Part of a small language model's weights.
Size: 11 layers, width 256, 3 heads of 128 (1 for keys and values), vocabulary 3624, 10.6M parameters.
Architecture: no biases in attention or MLP, normalized queries and keys, capped logits.
Training: a variant of Adam for these matrices, 662M tokens.
Each number is 200 + 30 x the weight over its row's rms, rounded and kept within 0 to 999. Layers, rows and columns count from 0. The size before them is the row's rms in percent of the matrix's.

# layer 7 attention query, 384x256, rms 0.0751, rows 127,255,383, columns 0-255
091,206,193,194,202,175,137,185,214,206,208,180,188,188,220,196,229,195,217,219,235,244,231,209,209,201,182,170,153,195,210,187,236,230,225,119,181,193,201,161,172,229,163,224,241,224,220,191,240,154,206,152,192,176,168,114,191,168,243,227,202,220,189,153,168,228,235,218,209,214,190,195,260,178,181,187,203,159,253,215,220,189,225,248,140,192,214,171,237,190,220,202,191,198,255,231,151,219,153,187,250,164,162,170,187,238,148,172,214,227,201,226,195,221,171,221,228,195,244,190,244,231,222,195,184,209,216,196,192,157,206,121,184,251,170,199,235,223,186,187,166,189,132,202,193,253,224,209,192,170,200,213,187,213,259,167,237,173,218,244,244,237,209,222,224,213,176,257,179,199,231,243,193,185,232,194,226,198,198,171,173,177,230,235,161,215,166,131,208,212,197,231,198,141,195,162,190,169,205,209,146,203,210,233,239,196,202,233,231,233,175,229,157,215,191,215,230,177,201,167,225,270,224,241,219,185,154,216,285,202,218,178,205,272,158,210,209,167,222,197,203,183,174,164,161,196,232,221,209,178,215,183,187,226,142,238,182
091,129,190,221,159,173,158,236,200,206,160,234,201,217,242,228,182,238,221,208,197,284,174,195,178,267,205,221,207,229,199,278,232,204,216,195,190,204,250,209,189,193,183,175,227,249,204,184,214,249,168,200,119,185,231,178,214,189,267,172,195,185,219,184,192,238,225,174,228,200,158,213,185,201,235,190,186,218,206,225,168,208,185,250,227,202,204,195,162,198,158,237,240,177,281,252,191,178,185,224,163,178,147,124,196,208,206,227,193,190,174,230,246,210,246,191,211,227,226,175,195,228,171,199,179,165,200,232,226,175,190,239,189,232,207,192,202,184,191,263,165,190,168,190,193,198,244,170,165,181,221,175,203,237,232,166,163,161,191,221,202,249,167,229,225,179,230,159,213,282,230,168,168,195,119,217,199,169,213,146,165,175,226,207,221,191,211,173,222,244,170,241,209,272,189,209,198,220,246,198,218,208,158,202,198,243,222,197,145,211,178,201,221,195,160,158,199,217,166,205,209,180,204,231,153,177,236,137,190,190,195,198,163,233,197,182,201,236,198,186,186,234,167,183,214,225,188,246,177,175,244,224,242,231,213,164,197
095,222,188,168,163,190,229,189,188,190,166,284,172,198,173,186,240,191,223,224,210,225,169,154,212,190,218,238,254,176,220,216,139,211,197,203,217,210,193,189,210,203,221,203,259,252,214,182,212,201,170,116,225,205,211,258,249,172,170,241,212,234,201,176,182,191,182,235,169,214,170,236,222,211,224,156,188,215,266,132,222,207,205,182,223,167,211,213,170,189,231,160,212,166,225,183,193,150,143,197,253,178,187,150,198,177,153,224,150,152,177,241,186,235,202,193,225,258,182,151,232,191,173,232,197,207,200,152,218,147,239,204,204,165,224,243,166,195,196,207,187,209,151,199,197,224,226,234,186,190,203,226,254,243,162,194,181,189,174,195,156,261,161,212,192,225,179,172,222,237,171,135,210,136,178,200,221,183,224,218,223,210,197,189,189,153,213,176,159,198,173,209,228,189,289,239,138,213,211,208,222,194,187,222,186,234,203,175,221,191,166,240,190,197,144,194,205,200,164,268,191,227,211,176,204,167,182,178,248,224,196,196,221,268,178,185,213,181,211,238,184,234,176,155,236,173,186,180,257,194,216,214,245,188,184,180,172
# layer 7 attention key, 128x256, rms 0.0678, rows 127, columns 0-255
109,205,228,188,230,198,166,146,224,201,224,186,236,213,233,126,208,223,188,172,162,201,215,192,209,211,211,211,258,157,212,201,182,189,216,154,225,184,185,203,216,186,136,196,239,231,225,198,230,197,175,263,191,185,213,205,167,221,189,237,201,148,188,152,165,219,254,194,199,235,205,155,209,158,160,177,193,189,200,199,249,205,161,252,193,203,253,223,215,245,191,177,179,212,164,215,187,231,192,198,165,210,215,212,177,230,232,226,227,187,230,222,132,215,183,214,206,178,209,162,198,176,231,200,182,229,203,211,176,230,182,213,204,211,210,185,171,204,209,208,195,245,158,233,241,217,197,176,175,152,149,193,234,213,231,142,204,283,169,251,150,236,194,219,154,191,172,207,175,202,214,169,230,95,169,193,204,200,259,131,154,192,258,246,198,174,220,225,189,183,255,242,197,226,205,182,207,183,214,198,227,189,195,224,215,161,131,198,244,121,175,190,237,214,203,173,187,185,170,137,260,219,223,225,194,237,173,221,181,201,237,184,209,177,206,152,186,239,259,225,244,182,173,223,155,238,173,210,188,172,210,165,183,174,179,233,217
# layer 7 attention value, 128x256, rms 0.0543, rows 0-5, columns 0-255
103,206,220,228,171,237,148,181,160,263,191,180,180,167,202,157,249,233,208,203,201,203,171,187,193,195,249,222,228,185,243,199,238,214,163,231,200,219,217,136,134,188,223,136,218,235,139,226,208,237,235,187,192,203,232,183,199,204,199,202,163,242,169,188,223,129,236,206,209,262,221,178,170,199,203,189,225,189,185,175,209,169,234,188,199,208,184,190,145,208,215,228,179,166,177,209,178,158,219,193,171,243,166,229,168,208,171,182,180,186,144,194,198,155,202,175,221,169,200,220,227,207,189,218,172,171,219,202,227,175,220,197,220,190,202,179,201,205,192,263,279,204,173,217,247,178,137,155,232,205,215,170,187,258,235,153,225,196,187,227,188,204,270,239,209,176,185,188,229,250,217,206,249,201,187,227,178,223,245,217,163,272,203,169,232,269,262,189,186,185,206,189,255,156,160,148,222,209,140,161,272,237,180,215,249,221,261,195,239,208,183,226,193,215,192,248,214,189,218,250,176,225,154,211,205,221,157,242,187,195,187,177,212,185,211,223,190,245,193,172,237,196,195,202,201,175,152,210,238,162,187,172,208,176,203,188,194
093,228,196,191,217,196,227,154,224,251,167,203,214,193,235,201,157,181,203,210,205,219,214,226,168,130,206,207,176,243,214,171,198,202,197,173,210,205,226,192,154,214,187,211,165,225,268,238,243,171,223,167,165,189,197,172,232,141,247,269,202,196,270,190,195,244,220,193,131,178,197,249,170,139,198,198,235,232,205,191,190,213,187,198,209,158,292,172,232,219,216,145,235,163,178,203,232,164,232,167,158,242,246,273,211,198,232,161,202,213,211,189,201,260,214,197,188,212,192,198,227,179,227,212,243,243,175,192,202,243,172,153,200,215,194,152,181,206,199,206,194,175,206,201,205,171,252,178,188,211,232,162,184,198,193,196,218,242,205,236,184,213,155,184,225,172,219,205,159,199,200,221,192,182,170,253,196,213,201,151,218,213,206,206,201,148,246,213,202,210,225,210,166,187,220,146,189,229,203,198,220,144,213,206,174,201,160,232,219,220,220,188,174,242,182,224,232,244,234,259,260,208,239,267,217,166,186,221,253,187,228,136,180,164,172,216,214,216,150,225,190,254,257,252,242,238,186,182,217,164,209,239,182,214,180,172,196
103,159,203,169,193,170,267,206,238,199,215,220,178,245,198,222,201,215,165,240,231,191,178,218,211,206,261,217,241,198,190,209,229,148,178,184,232,147,169,220,186,215,173,192,147,235,215,171,193,195,210,216,227,190,224,139,219,196,197,236,209,191,190,163,171,264,229,212,183,187,219,170,206,151,212,235,190,175,175,224,210,185,183,197,192,177,157,251,229,212,242,197,188,142,211,131,174,182,224,179,199,211,225,220,165,253,188,191,180,201,223,191,180,252,283,177,200,201,203,208,226,203,222,202,201,198,177,252,197,182,200,186,251,193,203,237,187,248,230,215,206,129,208,234,184,263,194,200,203,203,178,190,231,210,212,185,164,216,216,216,202,196,198,206,228,204,125,138,267,203,228,149,179,177,215,197,238,196,230,112,204,151,192,232,143,147,172,210,239,177,220,184,212,134,165,227,148,181,154,165,201,215,240,180,189,280,170,165,204,180,158,211,217,144,165,210,228,172,214,110,215,201,143,192,201,226,208,180,206,197,165,221,225,197,170,214,220,146,188,171,200,226,199,218,158,193,210,196,197,169,194,214,242,248,207,232,192
101,304,220,180,201,162,203,186,175,97,188,200,226,210,209,205,170,197,187,203,183,151,159,184,201,214,149,235,180,243,189,216,189,150,190,203,211,208,189,255,280,213,181,153,178,182,213,190,201,200,202,163,214,252,208,220,275,173,206,180,167,205,214,191,163,210,226,197,240,246,235,260,211,213,244,213,207,247,189,212,174,151,250,170,240,237,242,247,191,220,245,130,221,230,231,226,207,202,216,136,175,226,123,192,198,155,188,209,220,238,226,196,145,213,209,206,184,220,194,223,243,186,199,230,200,208,179,211,195,193,163,176,179,215,166,159,208,207,193,169,192,187,233,241,177,199,224,209,202,161,199,201,257,133,197,179,218,214,199,203,187,148,208,261,173,153,191,260,192,229,177,233,213,192,204,162,173,162,172,166,245,231,211,213,180,182,156,212,179,204,202,178,202,177,221,213,230,205,249,153,111,186,205,191,231,184,177,259,157,210,219,210,178,167,227,241,189,220,214,180,235,204,220,178,217,171,186,165,202,204,265,190,202,188,180,166,202,177,185,230,207,166,164,210,186,245,197,204,213,202,187,166,184,243,180,195,198
100,202,230,200,162,224,184,230,235,198,224,208,255,218,167,209,170,184,195,169,135,203,190,198,195,151,197,213,190,216,212,228,196,192,162,215,197,154,215,219,196,238,130,203,188,245,190,227,197,233,203,191,172,221,247,233,275,164,196,190,206,176,185,197,244,208,167,227,175,200,172,177,185,231,196,228,169,174,179,194,283,192,206,245,181,205,197,199,230,167,222,161,212,152,186,239,231,235,179,195,162,188,156,227,241,162,199,231,182,193,167,181,192,188,203,151,245,158,202,201,180,145,210,224,171,180,164,206,205,165,187,218,207,223,181,199,256,203,222,190,190,222,172,144,208,217,213,198,210,240,179,179,168,184,235,261,213,214,251,198,229,185,165,187,270,233,226,238,148,243,179,220,266,234,176,177,182,110,173,223,193,208,200,158,187,153,220,198,172,198,187,169,240,169,186,240,218,224,211,196,172,194,229,147,242,271,162,185,258,242,151,157,226,233,215,167,200,233,254,193,176,221,108,203,224,165,189,208,156,248,220,199,168,197,197,172,200,239,203,226,144,200,217,238,165,189,217,249,201,210,202,188,219,154,206,185,195
095,201,210,194,185,196,213,226,214,209,174,247,169,210,269,154,169,188,215,194,174,175,152,206,197,214,172,215,170,247,156,185,199,166,143,246,193,210,203,200,223,212,228,231,182,218,213,203,229,188,192,217,183,232,154,195,207,129,213,230,230,164,198,206,193,223,236,195,155,186,196,218,194,151,273,178,203,257,189,196,216,184,242,147,201,111,228,181,208,220,258,202,211,160,206,186,228,231,221,191,232,159,214,164,235,213,199,156,227,240,192,174,212,236,215,184,196,161,217,189,207,206,209,145,135,215,237,201,221,238,216,222,235,221,202,243,139,224,152,226,177,190,214,162,202,223,175,201,186,223,191,128,209,167,195,166,238,198,209,185,218,160,233,230,242,184,193,172,232,217,180,200,157,233,216,216,219,178,204,206,179,147,202,179,234,222,241,207,197,198,160,177,189,209,185,174,196,199,188,191,237,192,183,181,177,178,165,178,264,171,237,174,77,209,202,214,207,197,230,199,201,206,199,187,166,194,224,170,234,165,182,250,193,135,205,199,192,220,193,254,197,229,162,244,275,224,258,159,182,188,209,216,156,250,141,192,255
# layer 7 attention output (transposed), 384x256, rms 0.0584, rows 0-5,128-133,256-260, columns 0-255
108,198,222,162,196,185,228,226,218,244,204,193,207,189,180,197,191,198,203,211,218,148,197,227,185,181,136,123,197,239,219,186,210,214,193,202,165,173,209,213,252,161,180,273,178,188,202,224,164,187,187,228,288,203,179,207,238,222,197,172,203,179,166,228,198,245,204,191,219,172,207,195,158,180,229,174,164,175,240,213,219,214,193,220,256,223,179,202,227,176,207,202,251,189,212,238,223,248,229,173,218,188,237,202,170,200,183,178,242,169,185,215,231,146,205,188,178,160,189,241,119,212,185,224,213,182,181,195,195,230,183,189,209,310,197,187,183,194,218,191,129,177,213,174,186,145,240,143,176,210,279,246,203,177,172,191,227,180,244,206,186,192,163,192,203,268,234,172,190,180,251,201,175,171,228,196,185,174,148,237,205,195,178,213,207,216,176,193,198,220,212,138,213,214,208,196,226,191,270,200,150,187,199,204,201,204,187,176,170,147,195,225,223,186,148,179,218,218,178,195,191,221,148,300,205,146,177,150,202,194,203,156,138,224,270,221,205,234,176,197,191,230,200,188,256,210,206,212,164,211,198,187,228,213,229,235,167
093,183,161,244,226,231,208,197,234,175,230,181,197,188,180,206,157,267,247,173,170,184,149,172,217,164,203,213,191,205,178,217,235,176,222,212,197,171,153,224,214,193,216,215,180,213,202,166,201,201,106,242,212,132,212,219,176,235,189,139,214,173,170,224,261,192,174,146,278,203,203,161,201,236,157,174,209,161,210,167,232,178,238,175,197,210,177,142,169,172,241,275,167,176,237,244,191,231,219,153,178,145,249,160,184,205,194,236,234,235,227,233,263,147,225,220,205,225,207,251,223,183,219,164,178,213,233,265,192,227,184,182,221,221,215,216,171,124,193,201,201,242,219,182,214,202,226,165,246,192,191,174,159,230,176,228,222,187,177,204,185,206,256,206,193,217,225,228,210,227,239,201,170,199,224,219,166,186,189,225,175,186,168,215,186,220,196,209,142,214,191,194,186,205,158,183,225,163,216,167,231,191,173,177,150,193,183,220,263,178,227,210,169,170,178,226,177,205,191,171,217,215,165,168,152,160,167,217,186,270,194,156,169,199,191,170,245,278,199,169,221,179,220,196,212,206,186,193,213,200,231,205,179,201,186,175,243
091,244,212,156,237,217,232,236,190,221,180,193,174,165,178,173,169,208,251,270,211,211,261,205,254,187,172,222,206,209,160,237,257,216,197,201,250,238,226,207,191,169,182,222,234,256,201,212,203,183,169,211,253,197,226,240,153,172,228,180,234,185,181,245,215,184,231,182,224,187,236,176,163,244,260,228,241,139,201,164,192,209,201,177,193,147,161,139,182,174,211,224,213,213,182,182,191,151,250,231,176,185,197,182,205,210,193,180,209,217,166,147,250,201,205,238,168,161,162,225,184,220,200,223,218,176,183,199,202,187,211,185,243,226,171,188,196,175,191,191,216,250,216,234,181,143,220,225,244,204,149,221,178,228,180,200,239,246,189,215,190,249,203,139,184,243,208,257,229,223,270,235,199,196,219,192,183,241,186,219,187,236,195,196,212,164,192,168,230,173,241,189,202,187,229,169,208,156,225,185,252,216,167,182,158,160,259,239,261,174,173,215,163,229,204,189,181,157,229,204,257,262,195,175,169,204,163,199,195,241,197,164,198,217,221,232,258,187,196,177,209,200,199,255,243,199,165,198,174,154,249,198,222,168,226,183,173
107,151,166,231,195,204,184,161,190,180,219,177,205,213,182,202,198,223,224,193,168,210,215,193,204,184,210,197,215,259,228,229,239,191,250,250,211,217,251,189,138,238,188,162,223,184,220,201,204,204,165,250,132,188,148,234,172,204,213,248,216,167,217,186,231,149,182,169,172,152,181,204,206,190,183,187,171,238,223,214,210,196,216,205,161,198,227,187,171,175,203,173,185,232,207,177,208,252,179,210,145,140,240,217,208,258,211,193,165,182,209,197,233,161,216,209,229,198,256,262,235,224,212,176,170,207,197,218,229,195,212,172,199,136,226,185,268,169,187,231,208,189,174,195,212,244,193,142,164,190,199,172,162,218,238,208,145,260,159,247,212,169,227,190,156,250,204,177,257,189,161,190,246,227,162,223,184,196,231,182,191,193,188,208,200,178,183,276,158,220,159,223,205,199,181,210,183,189,214,164,176,172,199,249,183,205,207,163,217,211,175,174,192,193,235,173,252,236,239,177,240,163,163,171,240,183,181,220,163,263,139,196,251,160,231,167,166,212,193,196,150,236,172,209,194,109,160,268,198,210,216,201,194,209,218,173,201
094,165,186,228,219,253,243,252,181,186,171,200,167,218,195,189,187,215,229,224,198,170,197,248,237,188,194,190,216,210,178,205,209,160,245,283,218,188,236,223,187,210,238,170,194,158,186,136,273,180,176,177,192,153,224,179,179,238,211,154,190,141,222,213,219,221,168,187,241,205,241,210,211,226,204,164,220,208,174,219,167,179,218,178,170,212,211,191,165,212,234,205,183,200,169,158,175,225,191,193,173,223,206,176,203,243,187,172,207,244,271,227,240,220,186,232,255,188,198,167,225,239,203,203,180,200,256,245,156,180,227,182,177,190,251,209,175,147,193,167,239,228,238,228,164,205,231,146,234,188,207,201,277,251,191,160,194,200,159,171,191,207,230,199,162,206,210,199,197,218,179,216,202,165,182,232,174,209,171,208,245,155,209,230,195,147,221,187,217,238,202,243,221,209,173,125,227,172,192,172,194,247,164,233,212,123,165,206,176,180,229,220,218,219,177,196,169,202,179,197,149,169,200,284,206,212,209,225,263,220,177,188,194,155,199,243,178,199,219,186,223,181,224,165,188,212,244,114,198,179,199,194,194,187,191,221,282
106,149,242,234,260,258,195,189,221,184,187,228,183,228,216,211,130,193,203,210,185,193,221,175,174,149,233,204,154,184,211,247,228,251,194,228,223,223,163,203,150,297,243,183,213,151,224,178,196,185,153,233,170,184,212,212,181,277,170,214,234,174,212,231,190,213,205,147,204,210,201,196,175,190,240,183,163,201,205,195,270,146,181,216,169,234,202,170,198,184,200,193,194,231,174,156,192,194,259,221,149,212,222,191,155,233,206,215,197,205,175,224,231,180,196,163,207,225,205,162,224,204,228,246,224,230,195,217,182,219,176,178,178,192,194,159,187,123,183,171,169,182,205,250,222,242,204,231,162,195,220,201,222,206,192,237,201,246,173,245,242,181,203,190,145,217,227,184,185,217,152,215,182,200,191,250,215,241,199,188,224,266,182,227,196,138,177,184,264,194,217,191,198,240,206,230,199,187,235,157,197,227,221,222,227,219,228,203,157,195,152,216,213,164,187,246,245,208,204,153,215,221,208,213,204,172,198,159,136,232,215,192,265,268,244,190,204,190,199,179,240,174,195,199,195,230,169,136,212,152,234,192,187,218,188,159,161
099,218,198,189,205,175,216,185,177,230,229,168,197,177,190,183,219,233,209,216,200,204,136,234,176,186,191,179,202,192,204,219,215,160,185,253,191,223,232,172,204,182,182,156,215,257,207,215,149,175,188,215,174,200,231,216,189,185,244,229,149,220,237,157,195,199,224,179,185,222,218,131,246,205,210,210,218,196,235,199,192,216,236,281,219,210,192,198,251,202,230,142,242,230,201,193,212,196,236,163,213,211,169,209,198,183,212,216,189,156,184,233,145,206,193,197,178,208,178,362,185,182,189,206,150,237,267,265,214,175,193,200,216,176,198,176,240,201,225,178,188,202,193,219,217,207,163,197,258,198,201,188,208,173,218,173,179,207,217,201,164,175,274,242,170,197,191,191,225,220,241,198,221,173,227,182,176,226,219,176,164,164,220,226,198,236,232,201,190,197,188,162,193,248,176,193,144,180,247,239,148,188,253,209,241,168,238,254,210,194,194,232,227,224,162,199,212,221,230,171,254,224,214,287,167,222,189,204,218,183,220,200,150,211,172,141,238,148,147,208,186,203,178,218,158,239,186,181,190,177,204,163,199,210,193,175,255
094,196,179,220,225,227,214,152,212,214,177,161,207,200,148,190,224,249,205,224,242,222,205,155,175,201,215,180,218,200,261,149,187,181,199,185,169,134,257,144,207,188,172,152,188,203,243,234,212,185,193,166,162,188,213,234,208,187,164,196,176,240,161,221,228,202,186,125,127,183,154,259,241,230,192,204,224,217,231,136,128,163,195,196,192,220,177,178,231,209,170,190,160,150,170,181,170,171,199,207,224,215,193,194,227,206,211,196,185,205,233,188,179,190,219,210,170,228,212,251,190,184,212,246,213,234,152,213,241,227,243,233,173,219,145,174,233,170,250,201,176,215,188,209,231,191,184,238,165,232,229,215,171,196,193,236,143,187,163,213,164,194,203,242,227,234,212,201,232,172,204,178,214,180,171,229,156,185,176,190,182,172,273,129,160,157,186,131,207,212,175,199,185,189,164,201,150,223,237,201,216,167,172,171,206,139,219,170,139,166,224,168,215,231,214,205,234,186,180,203,181,210,149,158,184,161,221,190,210,206,150,186,187,241,180,214,224,190,135,225,214,247,205,225,156,198,220,204,253,214,172,160,190,227,190,239,211
102,175,202,150,234,204,199,215,151,165,208,209,160,257,198,203,194,189,205,187,197,231,172,213,194,212,249,208,231,204,245,187,247,225,269,151,205,147,228,174,190,142,223,208,151,204,209,245,185,203,246,194,185,237,156,167,184,193,126,233,153,203,220,220,181,243,199,245,156,165,223,244,161,214,200,188,108,229,192,193,169,173,194,144,177,192,181,242,179,266,193,196,217,183,227,182,185,236,199,185,172,197,177,170,175,182,170,108,135,241,274,142,215,232,188,225,181,227,175,206,175,229,191,229,215,238,174,166,222,233,195,227,189,224,194,222,179,227,213,216,188,225,217,165,194,226,176,213,217,154,206,205,148,253,162,172,200,262,228,169,176,187,174,243,262,182,195,174,207,200,178,209,148,200,208,208,172,213,206,216,185,203,216,162,224,188,171,178,183,206,203,158,177,236,129,229,230,225,218,214,200,199,212,209,204,181,158,211,184,154,212,241,180,207,188,179,233,194,162,217,142,223,189,200,220,171,206,183,249,200,243,220,212,230,204,135,192,259,230,212,200,199,177,208,242,162,199,160,163,178,178,196,188,213,228,248,197
092,226,215,194,188,193,254,207,201,208,193,146,195,147,211,219,192,149,169,210,205,208,190,241,180,201,230,133,176,158,214,183,168,223,211,148,206,174,225,195,211,209,219,175,184,199,227,174,226,155,220,202,197,196,226,184,152,202,178,223,178,187,220,177,175,280,194,176,233,183,239,202,204,261,202,281,161,196,226,200,203,171,186,177,155,206,206,201,203,213,222,186,285,192,168,206,191,236,240,204,240,240,177,254,239,169,201,180,219,206,211,213,196,249,218,163,221,212,171,340,192,193,191,200,178,219,170,212,205,130,247,170,196,244,241,203,203,263,252,220,189,209,199,228,185,204,243,225,179,197,203,191,204,195,182,157,194,227,169,226,155,190,154,176,203,168,236,224,232,215,204,183,206,190,218,220,204,189,167,200,181,164,160,192,191,203,147,208,197,200,275,177,205,172,191,246,167,200,148,230,245,172,270,229,144,203,170,215,161,178,205,197,188,235,176,258,229,189,202,212,191,227,202,198,208,256,254,189,232,142,164,163,211,191,214,165,210,218,176,208,141,263,230,209,213,184,228,206,165,198,188,157,194,196,159,208,211
103,203,189,161,206,178,187,184,217,202,175,223,194,189,243,168,185,208,146,212,199,197,137,159,172,209,213,234,197,173,213,247,186,183,158,213,202,244,199,222,140,191,208,144,197,243,245,234,224,201,245,232,203,201,190,240,244,203,192,216,206,180,195,207,232,189,210,228,151,197,155,158,242,251,166,200,191,192,214,141,204,173,220,196,193,143,159,130,178,183,160,205,178,220,213,175,227,181,187,260,209,180,189,191,219,176,153,182,168,198,151,218,198,180,223,155,169,223,171,140,153,139,204,125,228,218,197,183,222,180,193,201,168,163,183,229,209,208,193,217,207,132,192,172,194,229,197,166,228,244,208,241,205,165,194,210,150,237,276,243,221,211,210,180,225,186,223,175,243,178,242,231,215,210,191,181,126,211,200,185,206,243,198,235,209,227,197,199,176,126,164,212,220,203,187,165,227,203,167,219,245,217,230,204,181,234,230,197,230,220,157,192,172,158,221,184,224,194,242,148,205,221,210,213,199,167,127,226,181,244,164,225,172,274,221,204,156,190,180,150,183,248,189,247,230,186,200,212,184,181,168,157,165,180,256,162,214
087,137,252,180,238,136,201,192,157,203,179,198,217,229,149,213,247,217,214,212,171,217,140,179,203,225,254,196,292,221,221,140,205,213,240,208,198,183,162,186,185,199,213,214,175,171,273,176,194,210,187,169,152,236,160,188,166,227,181,225,202,180,200,176,171,239,233,212,190,226,187,234,211,229,246,150,199,199,208,172,234,130,185,176,155,178,263,169,200,173,203,203,187,232,215,209,205,209,218,193,220,207,194,197,167,233,192,199,224,193,241,123,284,199,228,208,203,197,221,171,181,172,209,236,177,220,205,151,164,205,145,177,188,186,185,169,152,158,161,209,184,176,208,180,196,195,183,256,211,161,199,219,224,178,190,179,176,234,219,197,205,242,247,267,216,186,213,218,148,224,208,172,180,217,171,222,164,188,181,200,218,128,201,161,207,156,195,182,214,209,212,212,190,163,192,232,249,180,204,210,189,211,144,167,170,199,198,249,179,220,194,190,176,253,229,197,244,236,182,220,216,172,189,169,184,190,201,169,227,212,283,232,194,221,154,153,156,230,161,192,206,237,175,221,179,248,221,167,190,203,178,219,218,226,150,255,168
095,225,190,198,213,167,204,151,206,223,215,182,202,170,142,202,244,199,228,209,221,168,236,218,193,201,235,220,228,220,225,141,204,209,223,201,226,191,182,206,191,190,224,205,192,253,188,169,196,209,215,232,188,214,208,193,169,235,123,253,210,213,180,165,172,200,209,209,157,218,156,226,165,215,221,169,239,201,144,118,230,249,257,140,226,231,204,197,221,223,228,231,164,228,242,202,180,142,223,217,205,179,185,164,232,213,189,199,184,205,165,261,241,195,167,185,228,190,205,334,263,194,176,164,240,168,155,190,195,238,194,206,199,193,187,216,217,221,170,220,221,243,191,201,168,224,178,148,172,213,167,181,215,204,257,209,193,173,205,229,191,194,176,178,194,174,167,236,190,219,192,184,197,245,215,212,191,227,243,250,150,190,190,218,193,256,220,242,184,160,192,243,171,153,208,231,238,210,220,201,239,225,173,227,217,220,221,217,280,193,184,182,206,124,259,205,165,173,223,155,170,191,187,231,166,224,202,226,186,208,215,200,213,212,204,212,243,221,183,209,216,140,185,196,144,190,238,232,254,181,169,155,223,195,224,191,241
110,202,196,151,286,223,231,245,185,213,219,205,186,207,212,191,220,234,233,266,185,190,148,230,216,175,212,193,218,217,202,213,133,257,220,183,222,224,177,257,176,273,152,200,195,187,183,224,205,228,202,205,226,139,171,250,168,165,256,218,201,198,208,217,156,188,230,209,234,183,197,197,224,173,222,208,109,191,203,177,144,188,185,230,237,184,216,165,177,206,209,220,223,230,182,154,217,248,165,229,257,206,234,224,186,220,180,227,221,169,176,210,167,235,210,204,211,178,213,307,184,201,184,192,219,168,218,222,227,269,190,175,223,209,267,219,190,211,206,200,161,132,221,244,190,184,203,181,213,167,214,260,200,180,201,210,181,239,200,183,161,208,187,164,192,208,184,217,206,199,181,167,205,139,168,172,181,237,179,245,201,212,149,264,217,187,174,182,244,194,232,217,190,219,209,170,216,204,188,172,132,180,198,147,185,196,168,195,169,188,238,197,186,190,172,193,182,202,191,242,247,206,188,224,233,172,147,226,206,221,200,160,225,213,217,133,204,209,119,204,154,204,188,191,217,196,201,122,208,210,173,232,213,199,213,207,180
109,156,184,245,167,199,224,225,185,241,173,224,206,192,170,194,180,210,226,207,192,207,166,192,193,192,200,239,213,167,181,231,151,170,191,211,206,221,194,207,243,250,161,248,200,205,239,192,180,207,179,236,247,285,225,202,182,207,178,163,247,214,144,229,253,171,217,182,243,199,177,172,213,144,236,211,201,184,143,216,200,233,128,197,265,222,195,223,268,157,214,231,248,191,178,210,218,217,183,264,179,219,203,181,204,231,191,165,204,217,164,223,244,174,206,184,226,235,203,164,188,226,255,178,169,193,191,167,203,204,172,181,209,196,215,225,209,175,174,176,136,163,184,265,225,202,211,220,172,202,138,204,261,174,200,217,183,169,168,257,189,208,183,179,182,211,168,202,169,215,210,123,202,215,211,216,167,210,147,225,184,189,178,253,212,163,198,195,238,240,232,199,187,172,196,206,189,195,120,214,202,216,258,195,183,259,151,149,173,230,184,216,224,167,158,215,243,174,188,170,242,183,216,178,213,148,215,186,149,181,198,182,250,175,213,162,245,217,234,218,200,133,146,190,139,201,194,194,195,164,206,179,163,194,209,177,189
096,150,157,207,186,232,143,224,200,192,227,254,216,225,160,218,192,135,179,178,204,203,180,194,195,190,222,183,236,215,188,195,227,189,201,188,164,175,193,192,246,221,222,203,224,225,184,190,242,180,200,184,195,197,200,191,202,209,198,204,229,211,221,215,200,192,213,232,185,264,176,179,219,158,179,172,177,159,223,211,151,238,246,190,175,260,202,253,209,209,131,190,201,210,211,178,168,243,155,165,159,219,194,207,171,224,201,208,247,188,196,195,216,193,142,222,164,170,218,92,190,180,168,199,248,243,115,212,199,210,219,211,224,221,207,204,190,203,172,160,201,150,199,195,156,145,217,220,234,194,235,192,146,238,243,225,207,198,194,228,173,219,197,218,218,223,226,212,201,223,150,191,222,219,206,189,121,215,210,168,206,163,241,201,236,205,192,135,248,218,222,171,203,237,198,123,262,207,198,178,158,144,162,240,228,166,155,186,188,162,258,182,211,214,245,196,234,204,208,181,182,156,202,222,215,159,181,169,214,164,183,225,184,208,227,269,151,191,253,236,237,212,195,167,211,178,210,151,196,285,233,227,189,190,203,197,192
106,172,154,177,252,294,208,172,190,180,151,212,206,191,212,204,200,176,235,186,199,192,257,190,246,185,162,194,203,217,190,224,209,259,193,163,183,202,206,206,119,130,199,171,208,228,192,181,180,229,195,202,228,207,193,223,186,208,214,179,208,146,206,243,184,172,208,221,174,195,201,172,203,183,200,177,188,162,186,211,170,227,245,170,251,172,221,263,182,162,256,190,136,161,213,196,171,253,228,235,245,188,175,239,200,224,221,233,218,157,187,152,207,246,221,204,236,223,214,111,223,239,190,235,228,239,211,223,213,213,178,216,210,207,224,216,235,230,156,194,154,235,123,205,174,228,169,193,195,224,229,243,185,225,218,168,245,231,205,141,219,208,166,263,185,238,201,201,232,217,135,179,213,152,213,194,186,188,231,213,149,201,169,219,200,195,193,133,195,240,213,203,192,199,224,236,221,211,240,198,228,183,187,193,246,229,194,186,206,208,175,190,253,218,225,205,239,210,249,201,211,185,218,223,220,218,190,243,197,197,245,192,207,245,262,268,258,196,246,182,220,158,220,186,225,197,146,173,164,223,194,233,204,205,163,196,182